{
  "num_key_value_heads": 2,
  "head_dim": 32,
  "hidden_act": "tanh_gelu",
  "norm": "layernorm",
  "attn_scale": 0.177,
  "parallel_block": false,
  "init_std_qkv": 0.0442,
  "learning_rate": 0.00883,
  "beta1": 0.9,
  "max_seq_len": 2048,
  "train_tokens": 154500000
}
Each number is 500 + 50 x the weight over its row's rms, rounded and kept within 0 to 999. Layers, rows and columns count from 0. Numbers have three digits each. The size before them is the row's rms in percent of the matrix's.

# up: layer 5 MLP up, 512x128, rms 0.0979, rows 106-205, columns 64-127
# down: layer 5 MLP down (transposed), 512x128, rms 0.0709, rows 106-205, columns 64-127
up106 083:438599493489537555550446516511487435531489564415419441510435444540404423577537461504511509433527495541522421586535493557478546427440465558526460547544450473454565407530574533541501551604456496
down106 093:557474515509502394510470422496476514466536480550402551448545571435487494528603513506493621538510467440456412461442515407566515537502565393444492463542451553531475533505491424504463525509559511
up107 104:573507540480497471425587389554525520503521482464529491445440529401457609444501467417507499503542420553513481474540538507444417478523438530573468431528505504453573497469496490523489432512442610
down107 115:438545490627433464467551459486495488544425508549481474513487513589528591515473451564527633513435483535518420482499443413490556540472510442413460532502455505589472543474477488551482476603446458
up108 106:567444484510473480550471525524545478430600533497606493481558489496403423415573529433542479449525488480555529421600551474470487429480555460622512527493444558530463415449470547483462404548523546
down108 123:487503531433476509505559575527414503477542451564600451524441465523493579481485410535502562517455440526453531493491463391551512549514560534479444536496549445500450508553493429474476577559480451
up109 093:528484409431493539427514426445550623540499463485527459576551609485476524497523496475565549483407482481565447614491485489520613502440553446514482471542485510442498499500433566544477520489492523
down109 100:509533445639408430518385502508433440475483498560518503484554572523599479427459535516495508501517549464501428449556498622552474412506571491468431556527482477494430520469479562453504507418554612
up110 107:463565518449454562596505511532449467535540521490453533455460464504442479591492515545396519533415528531487535528418458587497508395536503531562449457593543488535432570498463540537529542521388576
down110 103:453441515539474477563427525419537558443554633481505528448510455555561527505583531452455485453492470549469471535478565564562463518461440483509504499500464467572393470522495602515463585468623427
up111 094:491488422461555538486457468541479580546497586433511561511503434536448573466551542511464541504492401584448498467449460611484541474555533493449583503450503479482485534410474530402425549476434408
down111 097:535494498541513409421546488450434540467571453522513470467450473451491587508587481421503513476589518435476460443449511484402442500453507574493451609469487496536438463664489500547557524480591493
up112 109:577580403444623536549499494495429598480566484533587470435433417503525512402510484525526535476509543526491524523510461533400445532433458474417543469504577464542521467539474509573489443502586502
down112 113:496524502492462537431584486522469562499485462569454534489478569442450447532512539504417630502580495500512449582524513467648509483435514472494469506546484527436543414479624474497493483552449436
up113 100:574541494473430470526578422592504446494432536459503546559420472471467473472500482554537411485519447545439499460493504426503507560561535594582526535546562493534531454479441531516563643422418549
down113 096:483571509477510390523504485520612571491522524488511573497517458507378532509546538556489601518458494505503553510554407468528542523561495470479544384413456494416422565445432421567496519469560431
up114 103:598523489535492507550387519488466500556545518498552525481579527525543457533475507500525468520550460408483468368485487588571499460619489478477582533347510514533521406468480409501482545504588401
down114 104:388601487485498541493459474492481429472445488461533505453476531461448507397472508590451492525434517557572514483538425465469511487468463527518470518547493488551491569492517608482580524565430514
up115 113:523522412484421433536409466394455461510554515464565517592529516589572459519481551491456419526495538402539505480510449520543457472585502518510517583488415485517482445455425506521477536518528555
down115 103:421585441516451397563449512552472455444426531479467463569550496532513441420544571483526507444506505549573526571430488504573427444523493543442527543515390550481509525512515441570514473595570492
up116 076:474404463353444533498563524477474522483539483578489578412549478446454483517514432548558475468557492498452568544521414452450456507551487469522516470511541504529517441520539540573660487450451573
down116 076:542516570535484459465423514491494419552500458539506447556577518491393512525606558404496581505474485439567571565424516554492561478538498565531479397500434566486571567600407427517479577462551440
up117 092:435460511516545564485482521486475452442448523505423537548519513507480436392487541495513508480431446401533419572659490537493495527508541442523515461437610496476514443557463538541382481540474515
down117 084:506459484483454464450437554496470485471465447398534475572608501541522417513555554350450603508459505469471475533555510553530464489599533496496603483494554474434464536484493519493521525566537483
up118 108:551454416454561546512513422509516529393492462524567534567477546513531522394438560503510535483384500526533480468495542462509505491456485396558503481564425509538456480429552567494518517577474559
down118 121:497478526550608538368527431587527564520478491488483515519534527504455527489546500508485447463463471476424530495523478537495506509407403392542483569532497470501473527593601457552491528559545502
up119 106:484504458585537391505562425447417481501469518559574562482389539458478507495522483481533498470493529521400441561512538523439620443527575490460627432585530430403481544482533581521491482514511548
down119 101:437531470530518496450487482466417495510448586518495384492530428558481513541519417412531480500475417430385486521505554461445533468505609504510558506496440484527528514498540533559503513532601543
up120 106:507524441424476551524504445519496498568425557567460484495505484555481505475501462533514464491548564574565531422538516438455490556529477449561556486435530431501421615450511534443369449512405592
down120 103:527433449510508562523506494481632455458403400530573446566374558499485550502485548456419503468448508528458417432510471437533530510502518433425474533486501554538491476552485463481623537555563489
up121 089:478502475511523511519549450492512533428493523473473501542561469453471549554534530442474511484521448561481550636506458350490444409509439513507575555457601380505469512430484544531572480411430569
down121 086:530473577536559483489445573561525513462483417441571532461493637506537482459489461441466527507517518569520503535586463502492479481504481558535470474562468534413461457491500512483419481573544419
up122 102:566480556482502378484539521480520485504515474506448500460462561486574503462471593550455511523563429485516378545486550447567580473517491488521442449576470591467551473429499524556427517532503490
down122 106:467501454531489506416528522530420449471507499528533562502502444546528483632421513515494479507523574527398549450507474475486442602429535458527551480472522480492463426482507514462447445522442560
up123 104:460474493537560442460405536469458500451466424513470532582503502477481516526536549506592453573411491475475410543408426468528530527517517522419426495472504501402571442572424530527596583555485519
down123 095:563514539512616497416538497487566538534532466452510481414556507482446524474490491497539540446501500455547597514551447594408467587481529499562454534495565450476406491498497517457581576441466512
up124 093:485605489424461513499533476519389474472502523553456560504498464535399498608527517496467464469487492477539537495482416560411423328487507501491497523474460430527514546510492491550512497607524563
down124 097:495410502581614436500470554508458556465577573532380542473457506468508493494565469504504457506534518534589474454548506494494449627517494577567520500556463516422479518431481455565484468452460398
up125 122:421519567518520388463484540587490455554496488526478557468448457412496612417435496539478547464441537464618524509536536467478508458509604496468539464382501405506462523508515512543519559570532542
down125 110:505592446519456471549451481429585530522574522435464435536470480509569526564507441524547463479578537411429537461490550467533522523479485540453598540567536500510488500513531434430535416443491463
up126 088:438432524576449508458477438550496441424442523456401509500498538479539457527421503509511447526538473458525534448507376459540513559459550460450608551556527505559582546641462524594528453483508482
down126 104:543407618582445485554493524442493404462523547429478490515468425429428500494419492381448527478458497445510479486530439567605491477552575477416504530503484522490552548584541458601521472495544445
up127 081:462508497497448502506542428480532405524464467540492384453513523433549471570554503431454407486523583565494542541483514577465516570530367521573457531576455390425528533466464462581526402425473567
down127 092:510452491494383572547466522572471545486520537401438465579514513462538527463435444466429621595504415488467509466497513505436527400501531474490502529475537555485497505491592557470476526541536374
up128 095:508535484498547581522494424519508531578585454437497454456502595436450475553437478390552544476541463484636464501529553482494385474575552462494581602508417516511503494606491582499477459504563449
down128 091:462550496436497542491477435420514430465555482544487511499504558538488464579512463539556439378437492437441506532511457426499494520576466539496428424528492505513484488518460488436510461450497622
up129 084:561482625485526532540419607506469520424443472469443543546425618569416514491521538520481530449464555495507432577521544497518558400440464434452500530563485489511360509497440510556496501437604476
down129 083:486492545552377551498487411537573507527517525427513484484514481521514480448491499440487530511442522508405511510365477558551606508518534567470482491487465488458558459430545419470498537585469488
up130 104:576529541439418527508536510418512462509495515547479477486501517450588465483432448503566483465599483432545507422572492436513498512543415395498503476575557507443541451527585492511544444594568527
down130 117:470482449567454503547558570570529547452539520553477477539483592501561361503476481440562491393491433489512493476512479486448488505583435420543430547570510565451505514457529503414565555585616503
up131 102:463577490516473441412528465468497498503498542421455528459535546533468592471463566487461451484435445431531561438536436564548503529494530439515471475532551483418441474457445588426443565525559627
down131 104:564504520530490480423559544402422566499500487507478510554518449529515460469534445496504574450617523467535536437402554419502529440588450522536485527436437606503494529446546485519503456417466412
up132 093:510543497511564467504467549552461420428526461484488476524489534484560448487426448497513449482548592486528514492550467488471434555550438448454405566505504497539578527480561578446471508537510539
down132 107:451404494422544506578513455530611467452466495576547427431493511492489540452541581470558501344539397488550483402425559557557543484508512548420508473540563581403477586549529498488605544512490521
up133 087:471606484478568532492622455486445385438561488645517528477545519533482425415510485469504496640505426552501543468525546517599443534521469442533533520448592569590538428446427528480515512531479455
down133 085:482412572443534450444489529486414607508502468514500509517531462565511574433499583400457481571488502547433472499510538456496524468478531451483546481510526453414528430570543555513402447509495490
up134 113:508626419459497460463467491448472553596511428482510537387549490479467527555536501473543555428420573472486430507563372497505476452541534576431580542519491591424517517520428369572468420558474472
down134 106:477449491569517412541496458550418462545568507456352461536491494400504600435468433469479492487476500589446467483506473582434509521383479482535547556535552490559520490460485559467506562444529484
up135 101:512497527526337490558441554515513478524412615402449453513522465484480605421542482415531522483458550590488572476439485551530556575626490516542527551514540487582471505434406480575527557480465503
down135 093:441576441496571533443492494460529594433616511564491547511499475579509601521510586470485515430509432458525462535515488523537458512362509463479539508478529593526551557547535528498501507432447602
up136 126:496471546496485524519459464532472495608460502539497477416441373538436501504452568411413453513402554556568582450394574544556519497470542501474459519565523499562562460458410474473531501565472496
down136 116:584530578549395389538460403464443513569488570473475478471557465554510535515558535462500474477577471483561537494556539631493525473607441475438499523402501450482538599541439472462522545515532456
up137 094:547469422423458497446516544478538434432552549480538510556634497510438528516463431450548478502437547497528472484486467532517546445535564464491459453483549655402496523457501461524495549474437519
down137 097:454567468648485553537511553464486583521453513459457398477423535457523559514511503574521426526521588545597477579485471418506379534445549505417515487454476431617510514523516563462527498504497495
up138 117:523503509537539553594489460468574493483544398540443431483502420483414537477461563492462447502395480531532508619504355583576525519556550557467581490528585556524520387432488470522583504526530424
down138 106:570618543431533537535499534555485516422504452552534504462433433479534459497446482571557455506468517586516515532399458485423457396485474405563409458466577423512408516547496529530519520501451492
up139 084:569460469515459434500477526440485420549462512455489512546400517451499610498418502544590497441511494627455450500411528462437498485478649591527510525505557592555472471465555571375496516552525538
down139 094:462520465431475633561528576526515502511476426496434471517482531521450426488495591494489561521562575545498539519477460439523520516456562503475552416415497548496453534538517514409409581457470486
up140 103:511509464496494559455528520450563541522641433528558566470466491576517476404421556501465489472507468475510466556457538446548424458438645487496486509421517521551513475430484551552411482455514488
down140 094:453534483554484506448456432588525468540452449482580568486534509589514485507546468588476532455535454480394517563527445446450475431500450511490503476579585549403538509508484511514479468506561543
up141 108:484564518422450527489540437453528583483499509466511513384470486567547418460544511576444562498675491526522490550519507471441490429603519526489578553519477535479527523518568524577469405543481484
down141 094:518563569516541490466477417475555530573465484480520572477452501488497476512447515538588488516410592536590459509569403559334568481558492564443546527478389553502494397513443491529477532552497380
up142 083:523491419469475389468458514625384611492432539550434516533458487493512519489507526433394532539455577562520436522485528492417471507398546490504502488617506521508495472488467524563462472529495537
down142 104:467515508494493522483490566427580473566531470454552499504460489436419485428434491556544557499564544512387497555478514524584527501606458468456531514438461488535447533532547393473545507480531407
up143 100:539511426490513521617477504473430425476462560477447540510437414508516412502549472499428551512494509492456507510543467552460501506585422475580439482488464517522410538507526624507469473595502476
down143 095:445428504526470489555539382368587433434471604443513423478581439554530562526416520497455404499529599508565504458488536477581551557425450597461476536530544511463453497551460535466578522485494457
up144 111:462612419500495652557528459509503424482551482551529474558455555482444410486497473513416494471468476402521511570472529499493523556555521514469630555540477641567538518438490488483491524593539421
down144 095:449482515485486495449434435515561417643434448510583464410448456483467621371478532502528477464574514445524569509505510479570497530422499552491495446530536430529519528424469490463472476538546562
up145 090:526438584456492464634423501563478505447448550491515461577420471511430515499403510485405402464451549533528415455543499519380520502512471512491460449582504518522502527526555523486573438512591502
down145 101:472461483511513595491505591430446540540461481529554456529441492545444522472484466451417516437460548521475501427476503466449604415470470517581502509499431498491532575510455460459551494567498474
up146 108:476497413487465402524532469546464566641515568542455620460507468468499505392512519463530493514583419507523509520534541532478473563557470455460506467581526405547503537502493509533455465498431475
down146 115:529531533553447505483481473490527539415548494472537435536532552447450535579575475494485547502398507495477479518466518529549517517419477484539474471457532564425538379477445494471551475476653500
up147 087:539535419497552505497543466446463515604571416527527475469523528459624547466502440563589502466469477554567546453505463594466507505451491414479433567478465588488576469417447536514523531482474542
down147 083:483455500540417452456485547467377446518440558422468490513556592512468475580477541424488486606464549533465563482525490502496514387572498506530523566465460473437483494540531507506524481440477479
up148 126:511535530511585511451627499535397458385463468590467539530468466544553527480445510520554474499458438450507512425556522556581416450531535528496562541565514463456471498471445471477541453522459502
down148 117:495609479512459442457479487456560512541474567481574532494573486470531462477439542537505646515569436465541436574458517461564555503539556482471460485419452544495446498508481432504580502521520524
up149 101:568544466510536445535507504481448521496515471459518494473498475480371546508527500418592467491473478521507595547544606517484514393520532508406545531498561519464488528592435520500458450608470474
down149 106:475485623420540468505453506519440516499499521574514508522594576485581436455550494456489537504522465389511516536553541458566408461602418483510514531516450560564466435371505520497517528383481458
up150 099:464541537472525543540530422536524512458467541484583499475451462457499538559465451416502550522493517484519470506531524564546541491557523569452416503566447404489462523512499473548469520550429482
down150 093:494493539468476511581511434376506578531459519484489514428414587567469536511478589513499450526399542541427526466508532564507485502537499509595509504503495472410428540453482563537417470495433406
up151 098:439551487532411570618442480602523506572487427496501456461558531464497510465549562482504363457481436481472572478558492575443504503573427538413481559557430549498544482497499548489483420543509528
down151 096:519480510459383599448491449503497547501457535436509405504502563550520577442511441501421512429493510466418474565431491531479530471525574474524499536542451439499477560500504441519419456481522479
up152 125:470568442532567502405504524517490456543513501519501470493488426427627522542422466590487582540505543561473481563520463499506511393401461465476494519524547551419435442471552536565550490573406415
down152 109:513633518466511401475528486463524532535538579474586432506552457490472519554560474515460488571545519557476525616557502573521478515480498465394482422452552460482530474565460542444567459523521530
up153 085:458542512500423567530539409501577507479476548452563529481539495549534558531491511480451434520502508479511472532547435542535421515489470555592449568471466462578538556431405550441537407460528513
down153 081:474412506467476563450433559545458524544542488454536427505460644496551515456531541570460543475454470521411404465389491414503507500538533534493629447564592479472539490557522484545486446497510424
up154 111:421508483565487517495510552523499466550590531472502503509424504477486505503449527494489534474434473443520524561450405518592438409429468573491521465515588523431526559422478571544507545458495597
down154 107:494542572574564522547516518437471392443524483474555537530454508545482574563513519542529455490564442433478528541534538494417532443586485515493542533581432456487572428519441457410495476510426510
up155 095:454553410576644572530521515455484524534472503428575515484462512473492527451454483429526509486397507566551554517481570488465473571516473422418547521525563410524468536507550493465501418591495574
down155 093:528532566560408457499379442543489547476465553542475486598484482489429510503554521441536491545549444472565430433504455546508524571608525627507550598497525581522499405513521490482498566448512485
up156 091:487480501398493540524578450583508577377513517476484543486442548466534402533467525491524564529538467516504522438535552498438487505447556531528621445496416493594467421451462420445472430521467574
down156 086:490510518499432467496439512526515508575436422512590517509520467473464471431476548436467556553528577554538484535430517510578461400552453479568525604508506478498502551476609459560569467519517482
up157 109:602449471473550516429510395524546544575504508495526493485552460491487551505407551439570466528462442610547449496482476533408493537481587507516428515395562504547375491505448466518534525474524398
down157 101:532465511526550544409452566509533485510521516521437444415499522409515494579582474585555502473515573493577513452589507469558548489533512535501560424538499433530448464431466573482484426463527544
up158 095:474489480535388460529445512529419513456493522406530543520495505558516497480478504483467471409497479453520471629524439526557580465537594445512493488473466459608482477501516476497514502521481541
down158 101:516540482447430394535394492486578557483507399518531436520564568552472477528514551552463559467456498480595493514487453467516524498546444394429443527395456558513461526561446546460540534420509412
up159 095:668470494567456574495500521431435437530479502487546538407491465526474543499486508446457504562393483541405446545465520584422491478534520498435420504491528569492538444485563515469428480577467479
down159 090:389557491485514539486584478556551512483434535441493518554553513549502466462500497541568483425545536458460545417498533453486537515566529508517568499502472475520419440556469419588495481555476539
up160 092:468522536524446551508546469536427470501469458501485522511519456562562487511556535427477495602543488502480433494507498510647429553510471494472527519555445503606538415481511502585467524448422459
down160 091:514450477578515553438486511441421493582530485487470478606495438537498471614500541414477462522424560477485520535481459478485393472551548451505593491482459490479529560527513559413471521581567456
up161 091:540522468455513477406527537507558601498451499460526507514451567336463501525518576536582487478499499565486435548538410511492483427513498507511497497493558506530430451489499600488458517502462455
down161 094:437414529488516552490438521501515511426403508537517476570552562613568459505555473521579411434487538386436453477570527472532510490616456425575432462537411555450420545478507531519504514521533491
up162 108:488550569579428515561505573565584485448470506529501479447535529473531478452463413429501492538437430457516518495542510527576489462545481360567410456448540484536470573483599554531546434537499506
down162 097:529507407499564559423521491475544472505537565476508489526525396536596550566496520539476542463437535562469499563533496592371391462476489512478542514562462479443549409586395491446535485455403464
up163 113:541407514523521477423557488528538491454462419479471506493545572489510526486408558540498584527495456519424439570473470432543464492496573455467474564387511580427470458439433526511472550469518438
down163 097:500479464544483539521488517470573472549598574410452584512457505422538452444488482482505414489491434494456602481563553531480536516438428554486475454604524486503534405467451495534551536585590553
up164 098:611512533514504540542510485501508424425454542411562415465451454454504587523539489430531452462541397545516420550492521575509534515568585529494527428564551537424435508518475542417449437483467555
down164 096:495508563423549544474508520534526571472519554537617547484433446546526467459488532532529404419440569518417538461440584505428542509425428528485434549522518562479558486582570542501555579457456489
up165 103:403517419462486527562511495474472529457506609506532572498488530513445480548501586457502420537506507579507507441502568474584552529390448412541488494511410462559547523550481511560393544539429531
down165 106:551475442566526603493525437534511540465501439445423466460573619506526473590515535482432501499542548548440426448509405547474510505462502476465397482480521600444555478493451509442488476519551473
up166 100:514543487486567438475429470589550431547515494544515567516478547506449384487493447515583505557456449498493527591493539423455487484495476514467433468599522543507432576479473498447472497557488471
down166 087:515521532485497569489552457510477453496524457440510514539619513498571575580513491611533467525550539398484468461605499480521414492492425509510592503526534398515530545516542499397543483441505539
up167 093:532509530518540503484395530586529512505586437546555475478524508496563507496464658465427444488452469538609521465440472472515445475466637533516546498519466562566411485553549528457526466595487513
down167 088:517428501503436485436536528535653468479429463446523474476481577533420447555536474489509428579482390558527532543566529477576526536587567503515511459400548543422454459520519426457479462443542495
up168 093:534441437542427490489476474560459533476496454482578453561507522589568563483483554412595473535509481503524497532452407436534446552439601457466547515488557456502515546489433578477498523397465505
down168 099:547523550538455574477462462435417647549502519447493478378507495514408578424447513476433564561542514454565539516475573460516481491487463432476457492535551492491451539444533579518528566487563466
up169 099:493503499429392486456417564520566517450499474444470531454605510515455514585471545470558387424562439528616478476559535517517596495544544628449500484425457470421406501439575552506546513519482539
down169 099:526461446543450507482545489476485540537450518574483491460575534441610496455534545549583519514471496509443539513477516580417447460543545514531469602602443474591521565568457470559463374440448388
up170 094:524569326442501491553545505476443563375501504499491495490467572467500509544505480418506596397558406443484572482510465496521547355542455435598424567499449481499522574500485494511561467507593467
down170 091:504508476497572572570458586465536360518455494551416370538548518533427462620498498509477552510511545478486474439560459524505525516404457518533456474478450508485567610477411500446468580553463504
up171 116:415500488446524527464521581476437415551514502486505441504410471449541534510522498481524496393475609584609434497497460451474453449465489480544606465546482475502464474502591510599576506573444544
down171 107:596537451520550519583457458583458426513581519585530500472455512496457445480483411517490498505520529512407514492510458543423445510482538530478464536480487515431474557598429530637604449479455491
up172 110:502574507542482461610459592634444491499482496493505476528523517407425521466511529482557542556469485472527387542402465529473500535582503552516523475528559376397555488585576571519492481430486572
down172 109:494492430554525568401443423435473426513485517466511515474468447531526460522411542536524428442498572498436532552475556442523527567459462530633507405551467492548515429494455481441471526479525456
up173 089:398574438449463508502524514466471484469517503437468465551534567522535471557458449485443445440554428559468520548530429503512501518484566457463448494459487593505519461458554481488493481537412550
down173 084:498369539448545478438428498515500486487530453524507554391443471494487584558460481517491540552577453467445466541473503482464447505525550537502580521573430412445561499578583482485447537488533487
up174 097:576417398436538533450481495484402499491563585441511433487482523526556521558464488433519492497479531467531425522516459498597484548498536451425502441465523483454502477521529495606571528532484534
down174 097:477590554583517459505514512530502628470470502525495539503497450564529544545428459568521546524486552437476493433474506632384517478541505474469494455511488579524458562533538533477457438473514418
up175 111:540542465429457471454553416530440403497555532452524411502483485479496536553485515557516481514531467504518534498599490575450511542490466458521491487493561523530572454438493433485449462497594529
down175 131:458463549589407468546478572491555462469469512517543559455539510461518498530489422529576467412533581458410481446419502489476398464546534535553556434592500409535548498471540533435526526474454477
up176 111:443521541500487487444529428497437529436598427464584473568496498513484533483510539500490427483559530412536443495561524494503541512527562391530548504586580522456475528442525532498506599431521453
down176 110:439536513570557488419544532557484467553572365468502489538543463524492584422441586465596378503618450407429489534462520519450495435497429409407464512443479438521511472559453556445506484449424521
up177 126:525524504494417512524498544591468422511416520446491575467490491556552517454453490536498515493503498503623522564484537473552470435529553472408509547451624520547438412465580530496523465537450542
down177 128:488465451460490545471379503471477465450525513518483496498507591565563450517552495528510542596533486464441551482533455478547502504582592455570571434549543519511483540452476525499558492451576440
up178 108:558544498471418504585525521472497485514502556507444486568452574585547545476429508573538476413565471445494549435515489583529498507552567491487566498516579507494453494477485506513448463453504518
down178 107:471435453523556517445460597505477609515499507489479502480523467383574546508516461474540466501452475511504578518520537566531397512480449422491546512497565537499449418374473562477434496455539536
up179 095:479516381564483456568516468488447483538516504551513484480504514489403478502557491562544404551500486487562513456552485501491475469435535414499637477552514466493544497487450538531556458567571564
down179 103:399467478513478538510481526470435545450546523538570473425470498512464453427569480452489492501453500481489443477434535452442408358511556515537442499481492525407453461424534440375469472541531573
up180 106:478636488442510642581502468522444491510506558525464561496496438508478591454548500524521560415411520572476555552562545574484527538412491524406493566518462430444552548465467456592454456506503464
down180 108:509429509442504467418524525542509474498496485493416571527558441457496405476419458520563408464576488553466462471533478519465465457500538503525550462506437610446433518465525471449436487507554532
up181 092:581468533508473523512452490492429533451556526647554587480345469515481480416451578547473497491510565492514540506386544382448455518608484489494556513501533547563418549460419476500520526513511511
down181 094:473509460467436523488578540552512433503437481546535556432565514619469533528551506418467415543519502462431597534548455490536540511357504452499464526454424513556523380514504430441481492525568546
up182 077:491524516479492411499498465491494608473553446558493547446480401484557459451550531478418396614482522445480439525541590454570557475566438505484486498520477491448428642407536502539515432558414486
down182 090:490488518492537503539508470528489520480523483512535584562485574536495550473519402555524445506476479451596498558472429433479482491498518487521502557467483608524428557625519479429529462520543343
up183 092:481480529501406452522445416417450525528539354504458589446518509451432452472500518457546608434558522452540502519553390533576417518489497509424511583502552505480483478488488456533449497532567520
down183 096:500492476447465403421549561536522567436481491495417451446507601520552486495479552463457519528568477579478469445548481496524414489391567544505477425490457549484525539492518495411563495463566544
up184 110:586565451457415585578561464553490519471559506553501488459441603529452463437480514545482479465442524486470479494508494529499542457461531504479477519471496407427510458463499474527571453446509464
down184 100:406411471585531534499458524563525460558345390431524478540576539411399521521584482428518464571467503443486512526446549468525535543527443480517485545570473592578415535572557532502519500517496558
up185 093:567529454505494475524499482471446511536532537478489590523391399428518564422530500496437469502455454525514502531526432523550394515397506590512579509580445388528505507562534503488507508500453484
down185 104:459490410547452453482565534454521553478469512464513516524437548548583467442536505518498497483538496511447345510423582470590452441512457602490434455450497531413534506457394453555487482513492494
up186 102:541465456606500511495448426483445499551491516475568535545443475440517602424447502435509473509460425481522511529546495405485486444478486622555486460582482516512546431525540617422444433560538520
down186 122:472431541573509513480525518523494456470521458596490445469491530535528501537542440520563537412527459451438487509481561504428587458477559572532570459495428474502515541532469375500449538525527516
up187 137:493482515584579493537650498560469467487653495484508561572478452479446423495475539518496450543437481470445521485524545491540400557456468572545529516573473491493488401523529566497483446552562476
down187 124:570500425539584439533475512446467484427524457510492571476401465487470448526509527455562444386436499482507465483527508466542461571483547520558501528576526506493615456593501467456443455550462566
up188 102:509533476425481468484569524422441537450548536482493475504450525574584511526407543529499544541435477553539538427490468545365509486442567426454547474466509509528467533455514431483544529534560500
down188 118:447469417379555499525562505406469501485534445580490494458497550547627492500535510490614523485365544467408493522439567502554462536505616522444537444508470477423503417401521504551534562502532453
up189 098:461489475410539533525493512525388575412511504494481510542445436494544550446461479528495546567411443602486492502405527480393487426486486440512581477478476551537418419523605470555522431485489503
down189 097:467468532467441415603473499468444555535472538488528502460488397540421551421482541461490419570467529508520551480476537512698485461525431536457393533513562470501493419543488540482513523449502492
up190 096:476508581540444437531429574487531544530494503468520478510558479478586515549561450474498559598509594455517524519451511394508574448567453444628502473449544551397533495429475475541429502557457518
down190 095:482574545498462514438553465526500349470562531576470462510515479517468465498508496483476509564550444461467492502391472498459345457404430530505488581572487432546545549578468578490527477471391524
up191 095:499464520497434505454470511540579545398452435533469518498483552549523495445512621557523485469436569556495435498521476479387553473451517494498396571518449573471488468491483497515416463489528543
down191 099:417431505483469329522474503521422468549558519526504471503411466464599440461528439525516513492481495445545491474447553518622557468448537509504544462539521601407552530492484565496536565469406536
up192 132:543535478441565539642565508578523548508422558557437531454466529479482537566498477395543446417390507431518479523436491526463459561536556595524478469545443473442549573486528487569540530485560452
down192 126:507470487530595522489525583505382473553444532553513418475519510534510448500518505538523548457494540559458468442500530567485522459376470446478561562434499547498470407505525463482456470574398535
up193 091:501450558547521545478524544523456379478436505490439511365519615425497523494529502474524404396524394555464498484460441485429514433597428460497565500500572488554495485489443468494476539518600487
down193 091:533557466448458484523509523459497647501475634535537515597523427488556435487502495373430483594422494516445529537514558468601439501442487444446475493501443551470578580536529459569556450456471556
up194 094:443562421535540400450443482469539470510403509431565566524507633459556496518517481506544557409583437527470472463507481527508437415565469467448519483513501408558450505529407508543450539530539502
down194 091:489491555482500544506455481474519496530511415566494521469521521552409491521456565431438543511366512619406572527509369486426489520527571455525532550456474472532450503485501563514541500465527483
up195 107:493574489478452575489394524416468485467592499479452567565490528514517419527467503521494416488507506450504540591537525397547470424468494531565488503552517514479479497479548469502389479510512445
down195 095:567513442561477504606475548546563367485526492406530458459536549438455562435577507564431448506566546451509576494479572504506455645452416417468525545541523501535576492622546529498437511480488504
up196 105:602563566579566438517527477424498512408443543481415508516511456540487472414475454568464453456501464487555473525449539517444500409595451454552475516540472552445497517460562592488450468507484503
down196 111:466453473533439476480559558475464480540506505631451513443498577493500541481441506486636522611500548415486506538480537489531528522510649514518415476490492539496538505549425518468484579515461432
up197 097:491549485449607396424414530372503541467525497523507538486584485461585495485546528525539415432461498434560419552514510488517466475497506427471605494493437504510568510454531428532496464516407471
down197 117:521379552491452507536576544490491552482470593402465417504560457546462546400574480516619522608612470445515453426544402491547497427477474565509506547525524506544518522525502462534445550475539514
up198 106:497528514427429442534407473551486488486480459424448480598512506473531538492516505430473521442504374475509539541567542578609488543572563513518537485545534489588467492503387479519524472468380506
down198 096:517544505477496529557480512489585549480590597445545429435432490499459507489464513511560444524527455495502486472513459567449594580462494540446535485482482515411506505470596608540488531539605414
up199 115:486620539523544422589465564451502545500524527527465461555509500472481504516462501604530461549518403501508491541559566540412428505547518433522409490467473455428518504507546583546398515472498463
down199 115:510513378573552471440538601492469401442464536565538469516562411453432574535524490601387513548502583529560556563452611477401479498490520490493551556474527511578484516498528583464466511503446506
up200 107:474496477469428471490438564549529468460495575545449458508469415406395516435466509492465554511431505541481420519505519468526516476594521546521521477423476540413508446452454541623497516562515527
down200 103:509463550536566536535508502490577527452475392541459467537455490469603479601423551439421533493638494453483537469526463433434512564511543504566514466593379515491443555552503474416465496388533536
up201 106:466514416512462467502412484456490519523479578567432495394460504460502571549446533496531466474481489489522555548484474552606547520563562546506468510508553481478483551453460551526639504527448576
down201 102:498466571544555459554541441509484464431588502490482585462544540508492532538506465567508430570517528421433550451479562560491471429412541438458489548528552485456531534498411474425457508424613567
up202 100:453521452451519517532423474520416507464520496523472511461531466512529553442555533513498469550450466551389487564554488530417487487503530452515487489577492559492529486459532478509590587460540598
down202 095:488470451449571438589524506483487505479498441553520525502602483482465513558481483573534553568499454603464584542502507609554588510528543395593480450503493565518459529527426443522538505441436434
up203 117:472555456483483518522525559504473548586568536430597508486446520544543533584532538493537458468486565469556440475463590478503566444547547573481555604499517434519493518527554488563397525514479506
down203 125:598465485540492480527441476436524463492432442496412570480554525489459479404500533486565539484487492513465478406609450504443418495458563484493455477450463607470497452453417507464581392531488534
up204 086:559624501501511591478510518480470473555470523473519403530462394505522495427439547455624413530461479463552606482543514473480565585423462472493503529480477500457506552393465568450518469488479542
down204 078:510394509525423506551393477447442544556475512399529498507475552520571381565520589361449472556525504497425602511488538582532507404518455448526398497544459504431442562499440461460501462458470490
up205 115:501519439576530515433543518489467499521475571508528434530442493447504475600455445421524500540529548526516402463549458457410505439528587456467514480461563528483583498442474447536527488379557512
down205 108:586513456525522448497516535492512459512383491543557550457517526483463486476546613518492453529506502444461563453435555544539466573506491481527572509508454642453452525462401352527405507547482512